Weights of a small transformer language model.
Size: 11 layers, width 320, MLP 1280 ReLU, 16.1M parameters.
Architecture: RMSNorm before each block, rotary positions.
Each number is 50 + 12 x the weight over its row's rms, rounded and kept within 0 to 99. Layers, rows and columns count from 0. The size before them is the row's rms in percent of the matrix's.

# layer 4 attention value, 320x320, rms 0.0848, rows 171-191, columns 0-79
094:49 55 44 69 47 41 34 59 54 28 37 30 57 49 54 52 40 46 63 28 57 50 67 52 69 44 48 48 41 28 56 60 20 49 69 53 62 41 14 43 48 35 45 57 43 36 53 59 35 48 35 48 65 36 59 45 43 39 41 27 49 41 46 62 53 64 58 70 38 53 56 48 49 57 57 56 57 56 52 70
089:55 61 36 57 45 44 58 40 31 48 35 26 25 48 50 25 61 48 56 32 45 51 38 23 61 32 32 36 55 54 62 50 53 51 64 49 60 33 43 43 45 64 56 58 41 51 52 57 62 63 56 30 52 45 62 47 41 56 41 45 42 48 43 59 67 35 50 62 68 52 57 65 55 40 38 60 43 66 81 55
086:35 59 54 70 61 68 48 38 61 39 63 52 42 61 35 62 64 57 54 30 59 21 51 47 56 52 43 52 45 61 56 70 72 34 61 56 58 26 53 22 59 36 59 52 37 41 55 24 54 62 59 72 63 59 53 68 43 64 75 58 76 63 62 55 53 46 59 49 36 57 36 52 59 57 35 47 57 54 65 40
086:66 35 56 57 55 67 61 61 46 59 69 44 66 55 33 37 32 64 49 57 59 42 25 49 53 71 41 61 70 40 38 55 59 50 34 72 71 51 47 59 70 47 46 41 54 49 54 56 59 38 42 49 49 38 49 42 56 45 67 48 63 31 49 36 53 44 36 35 39 50 41 60 52 49 57 50 51 52 46 38
082:64 63 68 52 55 37 45 48 40 53 42 56 35 45 30 47 62 44 48 26 53 69 53 49 40 53 33 63 59 36 78 36 52 73 51 46 34 43 51 54 59 52 49 44 60 48 57 51 54 40 42 47 70 42 52 44 51 37 65 26 58 38 42 35 41 53 51 54 54 36 47 47 66 56 73 35 64 54 55 15
084:58 46 67 44 27 34 30 75 65 51 43 43 62 37 55 47 46 23 52 58 40 83 57 61 60 51 59 46 59 35 55 46 56 72 30 55 50 51 61 56 48 26 51 75 69 60 43 58 49 44 46 37 44 66 57 32 38 64 39 77 53 41 47 47 58 22 38 40 27 63 63 45 36 60 46 64 57 47 50 50
086:57 63 48 53 66 64 63 48 53 54 48 49 51 36 62 49 40 50 41 59 59 46 66 48 59 54 49 59 37 48 53 67 37 41 49 37 50 43 33 32 45 58 42 62 54 62 55 55 57 47 32 51 48 25 64 41 35 50 44 48 44 58 39 43 55 48 41 82 69 68 74 47 42 38 65 43 59 39 43 58
078:52 31 47 36 56 39 53 34 39 59 62 39 63 68 58 47 51 53 55 44 66 35 40 62 43 37 56 39 50 63 41 33 26 45 31 56 48 49 73 47 60 47 48 53 50 54 31 47 50 48 51 48 72 59 54 49 30 39 68 49 48 50 42 42 49 50 63 39 57 52 69 45 62 60 51 64 56 68 39 54
083:28 33 55 60 62 41 54 66 53 43 57 61 52 60 46 39 37 35 52 46 52 40 70 41 46 51 66 55 53 68 45 45 51 35 48 26 58 45 41 43 43 50 46 73 22 36 52 13 55 56 66 48 61 54 49 35 49 51 43 75 34 50 50 43 50 29 74 75 22 40 57 43 66 76 54 39 51 54 57 53
090:58 63 52 51 56 81 52 51 33 51 59 40 73 33 32 37 62 65 57 61 40 61 48 40 64 71 52 46 43 53 54 66 48 52 34 59 64 51 38 58 58 30 48 53 60 67 49 52 44 38 43 28 53 47 54 54 34 40 57 47 57 45 43 29 29 70 38 35 48 36 41 67 53 82 29 58 32 63 69 45
082:29 58 62 61 50 26 31 53 48 52 40 54 49 36 78 47 73 45 32 44 49 29 51 59 38 43 52 48 50 34 61 44 47 48 45 54 54 50 60 78 34 58 61 57 40 52 38 45 51 45 53 41 55 69 45 36 42 48 51 72 41 47 44 39 56 66 41 71 42 40 51 66 56 63 62 69 55 68 42 49
080:58 34 49 39 44 56 59 55 69 58 41 65 44 49 73 40 33 51 58 57 69 56 69 26 69 49 75 32 64 58 73 54 56 56 49 56 34 52 60 54 64 72 36 69 59 55 71 43 43 39 49 55 49 77 59 43 43 52 60 50 34 47 51 54 45 42 51 47 29 51 50 64 52 41 36 34 67 33 31 28
084:54 54 48 44 45 51 43 55 47 49 62 54 33 49 53 53 70 60 34 86 56 58 43 50 63 25 62 61 43 66 44 46 47 36 73 46 36 42 46 20 51 69 47 60 50 74 68 52 25 48 48 68 32 35 48 48 31 31 58 54 43 46 43 54 65 64 43 46 59 52 46 18 48 46 42 35 24 48 51 50
081:55 77 56 61 53 62 48 50 45 65 57 34 33 47 53 58 66 40 55 57 56 62 55 42 58 79 40 52 36 48 43 69 60 40 46 15 65 44 56 36 32 51 54 37 29 34 38 52 53 46 22 60 47 52 60 61 49 58 63 60 48 60 32 55 65 42 67 61 57 54 50 64 69 54 70 63 47 51 42 55
083:38 50 54 47 66 54 42 43 57 43 47 41 51 56 20 57 56 47 39 54 84 49 57 43 54 77 55 64 30 47 43 25 34 51 37 60 54 48 35 29 63 36 33 51 48 24 49 58 40 44 47 35 44 62 68 61 25 47 64 42 37 62 75 61 56 27 43 55 39 63 58 66 55 45 36 63 36 73 52 28
088:46 54 53 77 52 56 27 34 61 60 58 45 34 57 58 34 49 61 45 45 54 66 45 43 42 52 54 20 45 73 49 52 68 59 56 52 54 45 45 60 43 62 35 59 60 63 43 57 57 55 56 89 41 45 41 61 26 80 45 48 56 48 64 62 37 42 44 24 48 42 64 71 51 46 41 39 80 59 48 28
084:56 51 40 53 37 56 40 62 58 49 30 50 79 38 64 28 59 64 56 58 55 65 26 38 57 55 46 55 60 32 44 39 47 52 51 42 58 63 62 55 58 78 44 47 32 44 76 64 55 76 49 56 57 25 67 50 50 70 39 17 53 34 54 53 41 60 43 45 42 40 59 70 47 46 43 45 58 38 48 22
088:58 58 35 59 66 45 48 41 39 42 47 52 47 52 55 27 53 34 53 60 63 39 48 69 57 57 77 56 63 51 47 57 42 49 58 58 42 51 46 43 59 46 58 53 33 34 51 45 50 43 67 48 43 41 47 66 58 53 55 53 31 43 58 49 53 41 49 40 39 38 38 49 39 73 48 58 52 42 53 34
089:66 40 55 38 39 47 56 70 62 55 46 44 56 49 52 37 45 40 50 58 50 47 28 56 50 38 56 55 53 34 49 50 62 34 49 58 59 66 50 46 48 44 53 51 43 33 57 38 62 51 57 62 53 49 19 54 66 51 32 70 35 31 56 50 63 75 42 34 44 21 35 43 43 38 52 48 53 48 49 48
079:67 47 48 29 54 58 39 60 53 67 63 28 62 36 38 48 59 52 48 68 59 51 35 41 64 62 69 53 76 44 47 59 52 40 47 43 67 57 62 79 43 56 40 50 48 55 54 51 44 40 55 47 71 54 30 40 40 35 66 53 35 53 57 73 52 29 48 50 68 45 48 55 47 47 54 75 29 38 55 64
088:64 45 73 62 41 53 24 41 56 61 50 80 32 45 36 57 45 61 25 49 51 47 70 44 59 44 42 62 51 37 73 52 41 48 43 62 47 60 47 46 55 48 47 28 47 70 35 65 56 58 51 53 72 26 54 50 44 35 52 40 60 50 44 69 40 75 50 35 52 31 37 45 54 51 55 39 57 50 40 40
# layer 4 attention output (transposed), 320x320, rms 0.0742, rows 171-191, columns 0-79
096:54 63 49 65 39 44 42 38 47 63 39 58 31 64 69 51 55 55 37 49 49 37 73 46 18 49 52 51 47 50 35 56 54 57 51 57 46 44 49 65 37 64 55 35 54 58 54 50 63 63 54 63 63 33 29 40 37 75 68 35 50 37 33 50 25 53 51 45 65 53 58 68 48 44 38 26 37 17 59 50
087:52 58 34 49 41 55 52 40 50 61 58 42 41 47 29 41 58 56 55 32 52 44 41 54 35 68 50 64 55 42 64 48 32 40 44 41 48 37 58 53 52 38 38 36 73 63 59 59 68 43 53 40 29 49 53 75 59 47 51 53 65 25 57 61 40 46 31 48 46 49 50 40 64 49 48 28 59 78 42 55
086:43 54 40 56 44 56 57 42 58 55 57 50 40 37 54 44 51 47 64 45 50 60 59 49 72 59 32 65 52 37 62 59 54 46 43 41 46 48 68 65 51 54 43 66 61 58 49 41 62 72 54 65 43 54 59 33 38 64 57 41 55 54 59 44 61 42 48 62 47 43 52 48 48 61 55 75 35 32 63 36
093:57 44 48 63 70 41 54 30 48 15 32 59 35 32 48 59 57 40 42 32 60 47 52 51 60 47 58 71 43 62 63 42 56 44 58 40 44 50 63 53 57 37 54 44 52 61 38 53 38 35 74 35 25 64 66 46 40 71 65 45 47 56 48 45 58 41 60 24 49 67 60 58 58 73 56 65 40 34 41 61
086:42 41 40 40 36 54 40 30 53 51 40 34 66 73 32 64 42 47 37 41 51 45 33 50 46 43 20 69 51 42 42 60 46 41 58 52 50 43 76 59 27 43 83 53 47 57 50 43 53 56 30 82 60 45 23 46 51 85 52 43 48 34 58 58 59 42 46 38 41 54 66 56 49 48 64 62 63 50 31 44
085:44 50 64 26 19 48 43 75 52 36 71 67 64 51 50 37 48 56 46 52 41 46 34 48 52 45 55 62 43 66 33 38 39 68 31 71 61 52 48 48 75 62 54 29 48 33 50 53 57 44 51 31 53 62 57 47 56 64 49 39 47 56 38 52 39 51 50 45 41 35 57 46 63 58 34 57 47 44 54 47
093:53 43 40 56 42 22 36 50 56 53 45 51 39 52 57 53 63 57 61 62 61 54 51 47 58 44 25 57 39 43 56 54 70 57 47 48 43 63 55 63 45 50 60 51 59 57 30 63 54 71 46 51 49 39 38 51 29 63 53 41 65 44 42 40 50 66 27 22 38 37 27 52 58 36 62 65 37 58 74 62
085:30 48 70 70 27 40 66 63 35 58 54 57 46 47 48 58 41 40 51 45 56 60 46 27 70 35 47 53 51 46 55 43 45 48 82 32 56 37 59 82 66 34 45 58 38 59 44 59 50 47 48 53 59 40 50 53 69 66 49 46 49 55 56 58 49 74 47 51 30 50 47 49 53 53 53 54 64 57 62 37
081:49 60 49 48 52 59 37 45 63 80 32 59 35 59 51 75 56 44 55 51 54 56 52 49 58 38 51 63 67 57 60 57 60 53 52 51 62 51 60 45 63 66 34 54 62 44 57 41 53 72 40 64 60 65 40 64 44 26 67 60 57 27 56 50 47 60 58 42 76 47 57 28 58 42 49 69 48 61 61 36
093:58 33 64 50 51 65 57 55 35 55 52 65 50 80 66 47 39 44 48 47 50 64 68 54 48 45 41 51 55 53 55 32 45 42 34 46 52 62 66 58 52 48 44 46 50 49 52 63 64 38 41 49 48 62 60 60 37 68 59 41 59 41 55 34 47 44 44 47 45 72 03 48 32 64 49 52 63 46 66 60
085:58 54 74 69 50 57 43 43 24 35 68 67 67 44 59 49 58 50 39 41 35 66 47 59 59 45 49 47 46 69 55 40 42 58 44 40 50 29 62 49 36 55 54 37 50 48 44 66 31 62 55 66 55 65 72 49 53 48 70 30 45 55 28 61 39 69 57 50 66 69 59 52 46 39 64 46 63 60 44 53
083:57 49 58 75 48 33 30 68 52 41 48 54 60 48 42 47 42 53 43 60 48 24 51 52 60 80 26 45 55 58 39 63 51 33 63 64 65 57 48 64 44 29 51 67 74 36 34 47 49 40 37 56 65 38 68 52 62 50 42 61 41 69 70 70 58 61 33 42 57 37 60 42 58 52 47 57 50 52 76 31
090:34 56 62 47 45 75 39 56 57 28 34 57 38 51 47 58 71 39 53 54 60 65 58 43 34 42 58 60 36 55 46 47 51 16 40 48 55 50 32 52 51 49 44 53 46 51 35 46 69 43 48 54 78 53 73 56 42 55 30 59 51 50 63 61 42 43 48 73 51 44 54 27 44 49 57 56 34 46 39 58
084:43 52 53 56 64 52 17 66 42 52 40 27 56 57 34 39 54 60 69 40 62 50 73 57 45 57 45 41 44 53 64 75 51 32 41 37 42 71 42 37 44 56 47 35 51 61 61 47 58 48 39 49 38 46 50 67 32 60 45 45 47 45 38 45 56 47 25 44 52 41 51 50 69 95 56 29 63 49 56 60
086:58 48 38 39 47 42 65 36 43 43 33 46 61 49 73 54 35 80 60 35 39 45 24 55 36 71 27 50 56 38 64 56 56 59 40 38 52 36 60 31 55 40 69 50 32 62 54 42 36 60 56 73 54 30 45 28 37 43 40 31 55 60 37 30 62 42 45 55 20 36 32 50 61 45 56 51 43 47 39 66
089:59 33 56 51 52 66 46 59 33 50 33 60 40 48 45 51 54 73 30 49 28 47 38 59 58 69 56 56 71 39 42 80 42 52 35 60 49 44 77 60 62 45 42 22 55 32 43 28 49 38 62 48 61 65 57 57 38 54 66 46 39 36 44 88 50 55 49 62 41 69 58 40 70 39 70 30 50 64 52 41
090:47 61 51 41 50 64 60 43 45 35 65 34 52 61 48 65 59 30 68 39 72 61 60 47 46 51 59 50 69 44 48 42 60 35 68 52 44 37 54 59 51 55 64 47 54 45 77 28 47 39 67 26 39 51 70 51 49 62 64 38 59 44 62 32 56 31 52 30 33 42 53 28 40 48 57 61 46 54 31 56
093:47 54 41 42 59 51 45 68 80 33 77 42 54 42 44 61 67 60 55 43 31 54 38 46 57 78 59 38 40 46 47 52 46 42 41 62 54 10 68 61 43 32 53 66 29 53 42 38 63 46 62 57 46 59 45 51 57 47 45 59 72 26 47 51 53 47 58 36 53 63 53 66 63 60 54 50 48 51 45 37
092:54 44 43 40 58 68 34 55 50 56 66 45 54 52 53 37 61 38 35 46 58 39 74 51 64 53 48 64 46 47 37 48 35 56 60 57 55 35 77 43 45 40 44 41 53 62 70 47 54 34 55 42 43 48 60 47 72 31 60 60 37 43 60 30 38 60 60 32 59 58 34 46 53 73 55 66 65 77 46 47
082:70 44 29 54 50 55 47 39 37 29 45 35 48 53 64 42 48 50 69 52 47 48 45 52 59 31 49 57 65 46 44 32 36 54 42 37 46 33 51 59 49 47 54 38 58 37 33 57 48 61 61 47 41 47 51 51 41 41 34 44 53 64 50 49 56 66 56 37 49 47 63 49 30 56 65 59 60 34 51 30
087:49 62 23 40 53 79 38 46 67 60 43 61 46 40 64 43 26 49 45 16 30 43 49 44 55 44 55 45 49 51 13 59 54 50 42 28 59 22 28 59 54 44 62 59 46 37 46 41 45 45 52 67 55 60 53 57 56 45 75 53 49 48 57 42 42 50 50 47 40 49 55 42 47 53 29 66 54 37 33 51
# layer 4 attention query, 320x320, rms 0.0883, rows 192-214, columns 0-79
092:49 35 60 46 38 41 67 58 40 81 52 54 33 35 51 38 58 42 50 71 60 54 29 32 63 68 48 64 44 56 61 45 27 57 66 69 47 46 54 40 44 44 46 43 63 38 54 41 48 35 46 54 24 37 46 47 44 49 65 55 64 34 60 45 50 43 58 65 53 37 57 26 54 33 70 58 48 20 35 61
089:54 62 39 46 29 38 61 40 43 47 39 44 49 58 44 40 48 37 49 48 39 54 54 39 32 59 41 50 53 47 54 30 25 34 40 59 45 49 52 33 54 45 64 67 55 35 56 45 47 31 49 53 41 48 52 54 57 47 46 48 55 46 60 25 41 65 68 49 40 63 67 27 27 52 49 38 44 51 31 46
082:58 48 49 53 40 48 40 57 45 66 60 64 35 55 67 56 69 51 53 38 37 56 36 39 44 64 52 30 55 48 51 55 35 55 67 50 25 50 67 43 57 23 55 45 44 54 32 60 46 53 69 45 40 40 38 55 53 40 76 52 57 78 73 58 60 55 66 70 46 58 56 34 47 34 89 58 39 75 57 17
098:54 68 49 54 44 46 43 51 48 63 25 45 57 24 56 54 34 44 36 59 55 55 65 54 28 50 52 51 57 60 54 51 37 44 43 60 36 51 60 44 46 68 66 62 41 70 32 48 56 65 59 44 40 56 60 32 42 75 37 65 65 53 74 51 50 84 45 67 45 63 70 39 31 39 57 43 35 60 52 41
096:46 62 37 39 55 57 60 32 65 63 54 59 43 60 55 47 61 26 52 41 64 42 39 50 45 50 23 57 42 70 35 42 63 56 40 50 31 56 46 40 37 69 56 28 43 53 45 38 76 53 64 34 65 36 55 60 66 55 61 45 52 41 25 62 51 51 19 55 48 44 52 56 48 50 29 50 47 50 42 49
085:59 58 57 43 50 44 51 48 70 66 65 36 56 51 56 59 39 48 35 59 63 48 28 50 55 30 41 43 49 43 34 57 37 72 72 61 58 53 35 59 48 54 46 44 39 51 54 30 72 46 34 52 41 42 32 72 52 63 58 53 67 49 61 63 51 30 36 55 49 57 32 69 72 38 33 66 70 23 53 55
088:48 57 47 41 44 28 44 49 44 45 37 47 24 53 55 57 49 59 25 61 50 69 57 58 64 67 64 52 44 50 66 49 35 56 46 51 47 57 46 40 44 27 39 43 68 45 52 48 09 39 63 47 34 64 47 79 70 44 34 36 41 38 51 57 43 51 49 75 48 47 39 21 46 43 53 38 58 70 44 52
101:49 61 47 65 40 52 59 63 45 80 52 51 59 71 58 42 42 26 64 35 56 43 63 64 31 42 46 34 30 24 42 62 43 60 59 51 52 45 60 43 37 72 49 56 40 47 23 43 62 49 56 40 49 54 51 54 67 56 39 22 46 49 56 41 57 52 59 49 67 39 63 76 41 74 54 38 27 64 52 51
104:43 57 46 48 43 41 66 55 58 51 52 76 31 54 52 64 56 43 52 37 43 47 22 59 62 71 59 58 31 47 42 63 51 54 52 56 38 51 53 38 47 50 51 40 49 59 76 63 35 48 55 43 22 54 34 45 51 54 51 46 39 36 51 57 43 47 53 40 66 40 41 56 52 40 36 59 56 53 42 50
087:43 42 60 56 37 54 56 49 25 41 59 64 46 24 52 41 47 67 62 46 49 43 36 47 53 74 28 52 52 31 77 69 58 40 63 60 72 41 53 60 47 42 52 52 48 37 31 53 39 39 48 38 51 36 71 60 43 71 49 42 31 46 43 71 55 67 46 65 66 19 78 45 51 25 50 59 60 38 32 55
096:43 36 52 50 58 41 47 48 61 31 55 40 38 41 63 47 59 69 59 37 46 56 34 58 37 43 36 40 48 42 67 51 41 32 48 40 48 59 58 58 61 59 52 54 72 42 59 74 37 46 51 47 29 58 54 59 50 52 53 68 49 49 45 58 60 46 45 70 48 53 31 43 58 42 37 45 60 73 61 49
101:41 37 69 37 59 48 43 60 40 37 46 53 53 45 42 59 41 46 50 30 48 64 41 49 52 69 83 57 65 55 51 48 44 77 62 61 40 45 44 44 64 48 66 50 66 41 71 36 38 44 29 52 40 57 44 57 52 47 57 51 57 33 66 66 39 39 56 50 48 41 38 31 70 51 57 58 61 56 46 61
096:54 40 43 67 52 67 60 55 46 35 61 64 79 45 61 61 57 63 43 54 43 41 50 40 48 61 37 61 36 46 61 38 54 35 57 77 68 48 66 60 53 47 30 44 49 69 30 47 38 31 31 47 46 53 53 34 50 85 47 38 65 63 50 62 63 68 32 58 52 49 57 56 49 56 43 54 49 37 58 63
102:49 51 52 43 45 44 52 35 51 76 69 41 65 45 49 38 37 41 43 63 49 41 58 80 71 62 54 41 29 53 37 66 31 45 68 47 60 66 51 54 64 65 61 72 53 56 60 59 41 32 51 40 49 54 51 28 55 65 74 60 47 25 34 39 34 69 63 57 75 62 28 45 48 55 50 47 60 32 50 61
100:55 47 46 26 33 69 52 48 35 37 40 61 41 44 51 48 45 46 65 36 40 63 38 53 59 45 48 41 31 38 62 55 45 60 61 31 41 45 56 58 66 43 59 45 39 39 42 51 55 35 58 54 51 45 54 54 57 46 61 68 40 69 21 68 57 45 49 53 30 52 73 43 58 49 48 47 47 58 41 48
101:52 49 66 74 64 20 40 58 43 46 50 42 47 42 67 46 73 46 57 40 54 34 38 63 43 48 49 40 48 44 51 55 34 56 35 76 57 73 58 45 44 36 58 44 53 55 38 64 61 66 55 43 54 50 34 53 57 60 44 42 58 40 70 60 41 42 48 52 46 49 45 48 58 58 78 29 68 55 51 68
104:60 62 58 42 48 68 55 57 52 58 64 46 46 53 45 54 75 47 53 62 35 21 33 53 46 24 54 40 57 38 47 77 56 62 57 78 57 46 54 56 35 62 33 56 39 66 42 31 28 64 51 49 46 49 38 53 65 52 48 48 54 31 60 44 45 44 33 47 36 62 60 40 47 57 45 47 45 59 59 70
105:44 45 56 53 57 57 66 56 53 51 42 64 52 27 54 52 44 40 49 51 44 50 48 47 57 68 61 61 47 32 59 67 37 74 40 59 54 14 42 62 57 46 64 54 44 66 53 55 37 53 57 46 42 41 46 39 77 42 68 83 56 46 38 21 33 44 44 65 44 52 43 37 35 46 31 64 61 44 59 46
105:35 55 57 54 54 67 51 52 47 45 47 44 40 44 55 31 47 50 53 42 46 45 55 26 31 54 47 68 71 78 33 63 33 54 40 56 77 40 60 48 42 64 48 44 46 40 56 42 57 49 23 69 61 41 61 36 44 55 66 51 42 43 58 40 46 36 46 34 62 53 48 63 32 46 48 59 46 43 39 46
108:63 69 58 57 60 60 57 46 52 61 52 57 54 47 68 53 48 56 61 22 56 40 78 44 73 62 54 64 40 72 43 40 51 48 61 56 51 37 47 49 62 58 46 48 49 71 52 40 44 47 62 70 28 68 39 48 54 75 50 56 41 47 49 75 40 71 57 37 35 35 48 58 28 53 58 55 54 32 44 40
101:52 88 45 67 38 52 73 60 51 45 39 48 57 51 49 65 58 60 48 45 56 65 32 50 52 05 54 59 51 39 49 32 39 47 53 34 67 40 25 53 50 79 51 64 57 74 36 50 56 45 58 61 52 57 23 50 62 46 60 64 42 47 51 77 56 46 37 47 63 56 74 58 50 38 64 44 53 47 80 72
110:56 43 61 39 44 52 34 45 51 54 62 46 59 31 47 70 62 40 57 57 42 57 40 41 48 23 64 65 47 55 53 46 28 34 50 60 49 52 39 65 52 58 64 63 58 54 62 41 45 33 57 57 69 53 40 50 53 53 56 59 41 50 60 77 56 44 42 33 46 70 41 50 51 63 52 19 37 37 39 68
101:48 60 56 42 54 49 32 45 46 42 50 54 66 62 35 45 70 65 51 31 60 42 64 42 60 63 52 54 44 72 65 43 35 35 50 45 55 76 56 59 56 38 62 47 48 47 32 56 42 55 65 53 48 54 35 48 46 55 52 53 63 36 48 47 68 41 53 60 53 57 46 28 54 67 33 54 49 55 63 52
# layer 4 attention key, 320x320, rms 0.0922, rows 192-214, columns 0-79
082:44 59 35 41 57 53 42 55 46 49 57 50 54 44 54 47 61 49 45 59 45 39 33 51 48 68 30 44 47 41 59 50 62 53 56 67 79 81 41 22 29 49 46 55 61 19 45 43 56 49 72 69 39 62 47 43 51 42 41 56 48 20 56 49 45 60 37 49 34 58 57 49 44 63 48 80 62 62 67 79
094:50 60 58 60 61 64 29 45 36 53 62 51 62 62 40 57 26 40 66 83 61 56 41 61 80 48 57 55 50 74 28 55 56 52 42 90 43 44 45 59 55 42 47 42 34 57 46 50 44 57 61 67 45 43 49 58 51 58 39 57 48 68 50 51 51 43 58 64 60 44 45 45 69 70 30 58 41 43 52 61
083:58 60 55 54 46 62 65 34 44 55 45 54 47 39 34 42 41 38 54 60 72 35 51 44 60 62 42 51 63 52 61 41 80 55 49 53 53 55 35 24 33 45 54 51 34 57 46 36 48 61 52 67 54 76 40 32 31 50 35 69 36 50 83 44 54 41 35 38 47 54 45 50 49 51 47 68 59 56 53 38
084:50 75 47 56 74 69 49 35 73 46 42 57 56 59 44 53 53 67 74 36 37 62 67 40 55 62 46 60 33 73 56 41 38 50 80 49 56 43 51 49 45 38 51 55 58 41 69 46 54 38 52 80 55 48 29 56 35 61 68 59 30 59 55 54 60 48 51 57 40 37 30 46 75 50 55 49 53 49 58 60
085:55 53 51 37 29 44 54 45 42 63 47 31 34 54 69 69 70 67 64 50 40 31 49 57 19 63 35 51 47 42 54 40 40 52 41 63 50 51 45 55 37 60 58 56 67 64 44 38 42 47 52 12 54 49 57 72 65 55 43 36 49 47 30 31 35 55 38 52 52 48 35 37 40 75 39 26 44 56 39 44
090:60 46 36 33 45 51 42 58 55 42 57 67 58 53 46 50 56 57 50 48 66 58 68 73 56 44 67 54 29 41 62 52 46 68 89 35 60 35 41 47 55 59 59 29 71 68 58 41 49 52 57 42 69 48 29 49 68 58 46 30 33 47 39 46 51 62 58 42 42 45 46 49 75 46 55 54 45 53 44 46
092:50 61 54 67 61 63 54 37 34 73 16 38 74 46 36 36 19 41 40 47 54 60 64 44 54 42 37 59 41 53 58 63 46 50 54 39 40 69 56 30 43 29 77 44 48 58 58 51 14 29 53 48 36 27 76 67 58 42 35 40 55 44 58 34 53 58 53 48 48 74 59 61 44 55 52 72 33 39 58 43
106:54 48 47 51 38 36 37 46 60 40 71 47 71 52 46 55 60 65 43 39 46 59 68 62 39 40 32 62 32 47 46 44 62 48 40 51 51 40 39 61 21 60 56 48 62 50 40 52 52 67 51 27 63 31 35 53 64 46 45 60 55 38 43 53 39 56 39 58 41 56 41 46 47 48 34 58 31 39 31 24
105:65 36 36 55 71 49 30 48 54 36 41 55 45 26 58 36 56 61 34 53 44 53 64 40 51 52 69 44 62 49 63 35 50 38 57 43 67 21 60 32 54 72 56 51 49 61 63 50 46 44 48 70 62 50 36 70 52 66 47 58 54 43 50 54 34 39 71 47 44 51 55 42 59 50 61 47 51 42 47 65
107:40 35 55 49 49 52 78 64 38 47 47 35 48 44 50 66 46 52 35 47 40 56 50 50 32 56 51 51 53 64 49 49 48 62 59 43 64 56 39 53 43 29 41 57 66 44 66 61 70 71 72 51 50 75 47 37 54 48 29 53 22 64 59 71 77 50 28 66 63 33 67 53 43 54 34 68 34 48 53 39
099:39 50 57 64 53 55 54 64 56 42 37 43 42 58 65 65 39 41 41 36 66 43 37 59 57 64 47 65 55 36 47 38 51 43 45 62 44 40 56 66 29 50 43 53 39 62 72 46 27 62 70 50 36 59 55 48 23 48 45 72 67 44 57 43 35 51 68 59 63 44 54 57 31 40 64 38 48 61 44 51
104:52 42 46 61 42 29 43 41 56 58 60 59 47 40 41 72 59 58 50 41 44 42 41 63 60 51 53 68 58 40 31 40 39 36 55 54 55 47 30 52 53 53 23 35 61 68 59 59 45 52 76 51 51 44 64 62 51 49 44 42 42 54 56 67 63 55 62 37 50 44 65 53 35 37 37 48 46 42 43 52
101:43 32 38 62 62 43 60 60 49 30 25 48 37 44 73 56 51 64 79 45 26 41 26 49 41 35 56 52 45 41 52 45 45 58 60 68 60 50 51 37 54 45 46 37 42 37 74 52 57 34 42 25 44 68 54 40 70 67 41 60 26 49 55 57 49 39 53 40 31 48 73 42 57 55 41 51 55 50 58 48
117:47 41 32 51 19 47 52 47 54 50 56 56 59 46 34 36 46 29 55 47 58 51 52 64 56 29 68 38 50 32 60 42 50 36 54 61 61 61 46 73 44 65 54 51 53 49 43 47 77 50 38 49 52 56 15 56 52 32 70 55 37 48 89 42 44 66 37 56 28 63 71 29 54 46 74 59 25 47 51 69
110:34 35 43 41 56 51 57 48 53 19 62 37 49 53 44 52 41 54 53 37 51 48 45 58 64 63 58 49 46 42 39 55 59 38 59 56 47 37 44 59 39 46 61 52 58 63 43 56 65 38 39 50 29 40 48 65 46 48 45 34 40 43 37 53 30 50 32 43 49 60 64 51 58 23 50 49 35 29 78 43
100:56 62 45 47 42 40 26 75 38 44 56 24 26 54 51 44 57 35 48 64 49 53 57 34 38 55 53 53 39 79 53 55 60 51 74 51 51 67 50 58 41 44 51 66 72 46 62 33 58 56 41 24 64 45 49 59 57 74 42 53 50 57 57 51 33 51 41 44 53 48 47 60 51 65 71 59 39 61 53 53
109:51 61 43 23 58 48 59 41 35 55 75 42 33 69 46 52 66 52 66 52 44 45 45 48 39 59 72 55 62 38 65 60 38 53 34 63 43 57 35 48 55 45 71 64 45 31 39 36 57 62 22 44 42 59 44 53 66 63 48 66 53 34 38 48 47 54 62 31 26 42 54 42 57 44 31 42 23 65 40 47
100:42 36 63 53 67 44 50 41 52 66 54 56 50 52 53 27 39 40 43 44 59 74 64 55 52 50 49 52 46 40 40 61 46 53 71 36 46 45 53 41 47 66 65 68 60 50 57 52 83 54 56 61 53 57 73 40 73 51 35 57 52 64 63 35 41 40 66 46 55 44 44 64 55 31 56 66 64 59 66 60
109:64 33 51 39 52 48 40 60 47 56 42 54 45 61 50 60 23 39 61 52 46 42 29 59 60 44 61 56 41 54 59 33 28 48 32 43 54 54 62 33 44 48 51 45 45 45 55 56 29 41 47 58 47 55 60 50 58 46 63 53 45 40 60 52 63 56 57 34 31 54 52 40 52 60 65 72 58 53 40 44
102:55 45 48 47 55 44 67 71 64 42 57 40 57 34 28 62 48 78 41 53 26 60 39 48 42 54 43 48 58 42 50 41 55 48 51 59 52 50 24 44 37 42 75 60 65 46 61 56 50 40 37 67 59 60 42 50 45 52 54 33 44 53 22 53 35 39 43 31 53 45 43 68 42 59 53 49 32 52 46 69
108:40 42 71 68 55 54 53 64 65 47 59 51 43 64 69 37 53 62 41 52 40 54 44 50 42 41 43 49 43 39 51 35 51 32 52 34 31 29 42 47 46 53 65 57 61 42 40 44 56 48 39 47 48 66 48 53 54 37 61 49 43 61 43 19 43 45 63 43 69 52 29 40 57 43 52 66 60 31 45 47
108:39 38 76 67 44 60 83 40 51 62 25 51 43 42 58 65 37 35 75 69 29 55 51 47 49 52 47 28 71 59 50 44 50 64 63 46 51 67 53 63 57 38 50 24 68 36 55 34 33 36 54 52 40 46 47 53 61 64 60 64 56 52 32 57 51 53 41 43 48 51 50 58 74 67 33 61 49 48 47 62
101:41 37 45 57 42 66 43 53 51 26 36 63 64 73 56 62 40 57 45 53 58 64 43 41 53 45 37 33 38 38 54 54 63 49 50 62 69 59 61 38 43 40 46 55 53 43 48 68 51 36 57 63 43 48 17 36 32 51 56 43 53 44 48 49 47 54 45 52 57 54 40 58 42 29 78 52 70 33 45 40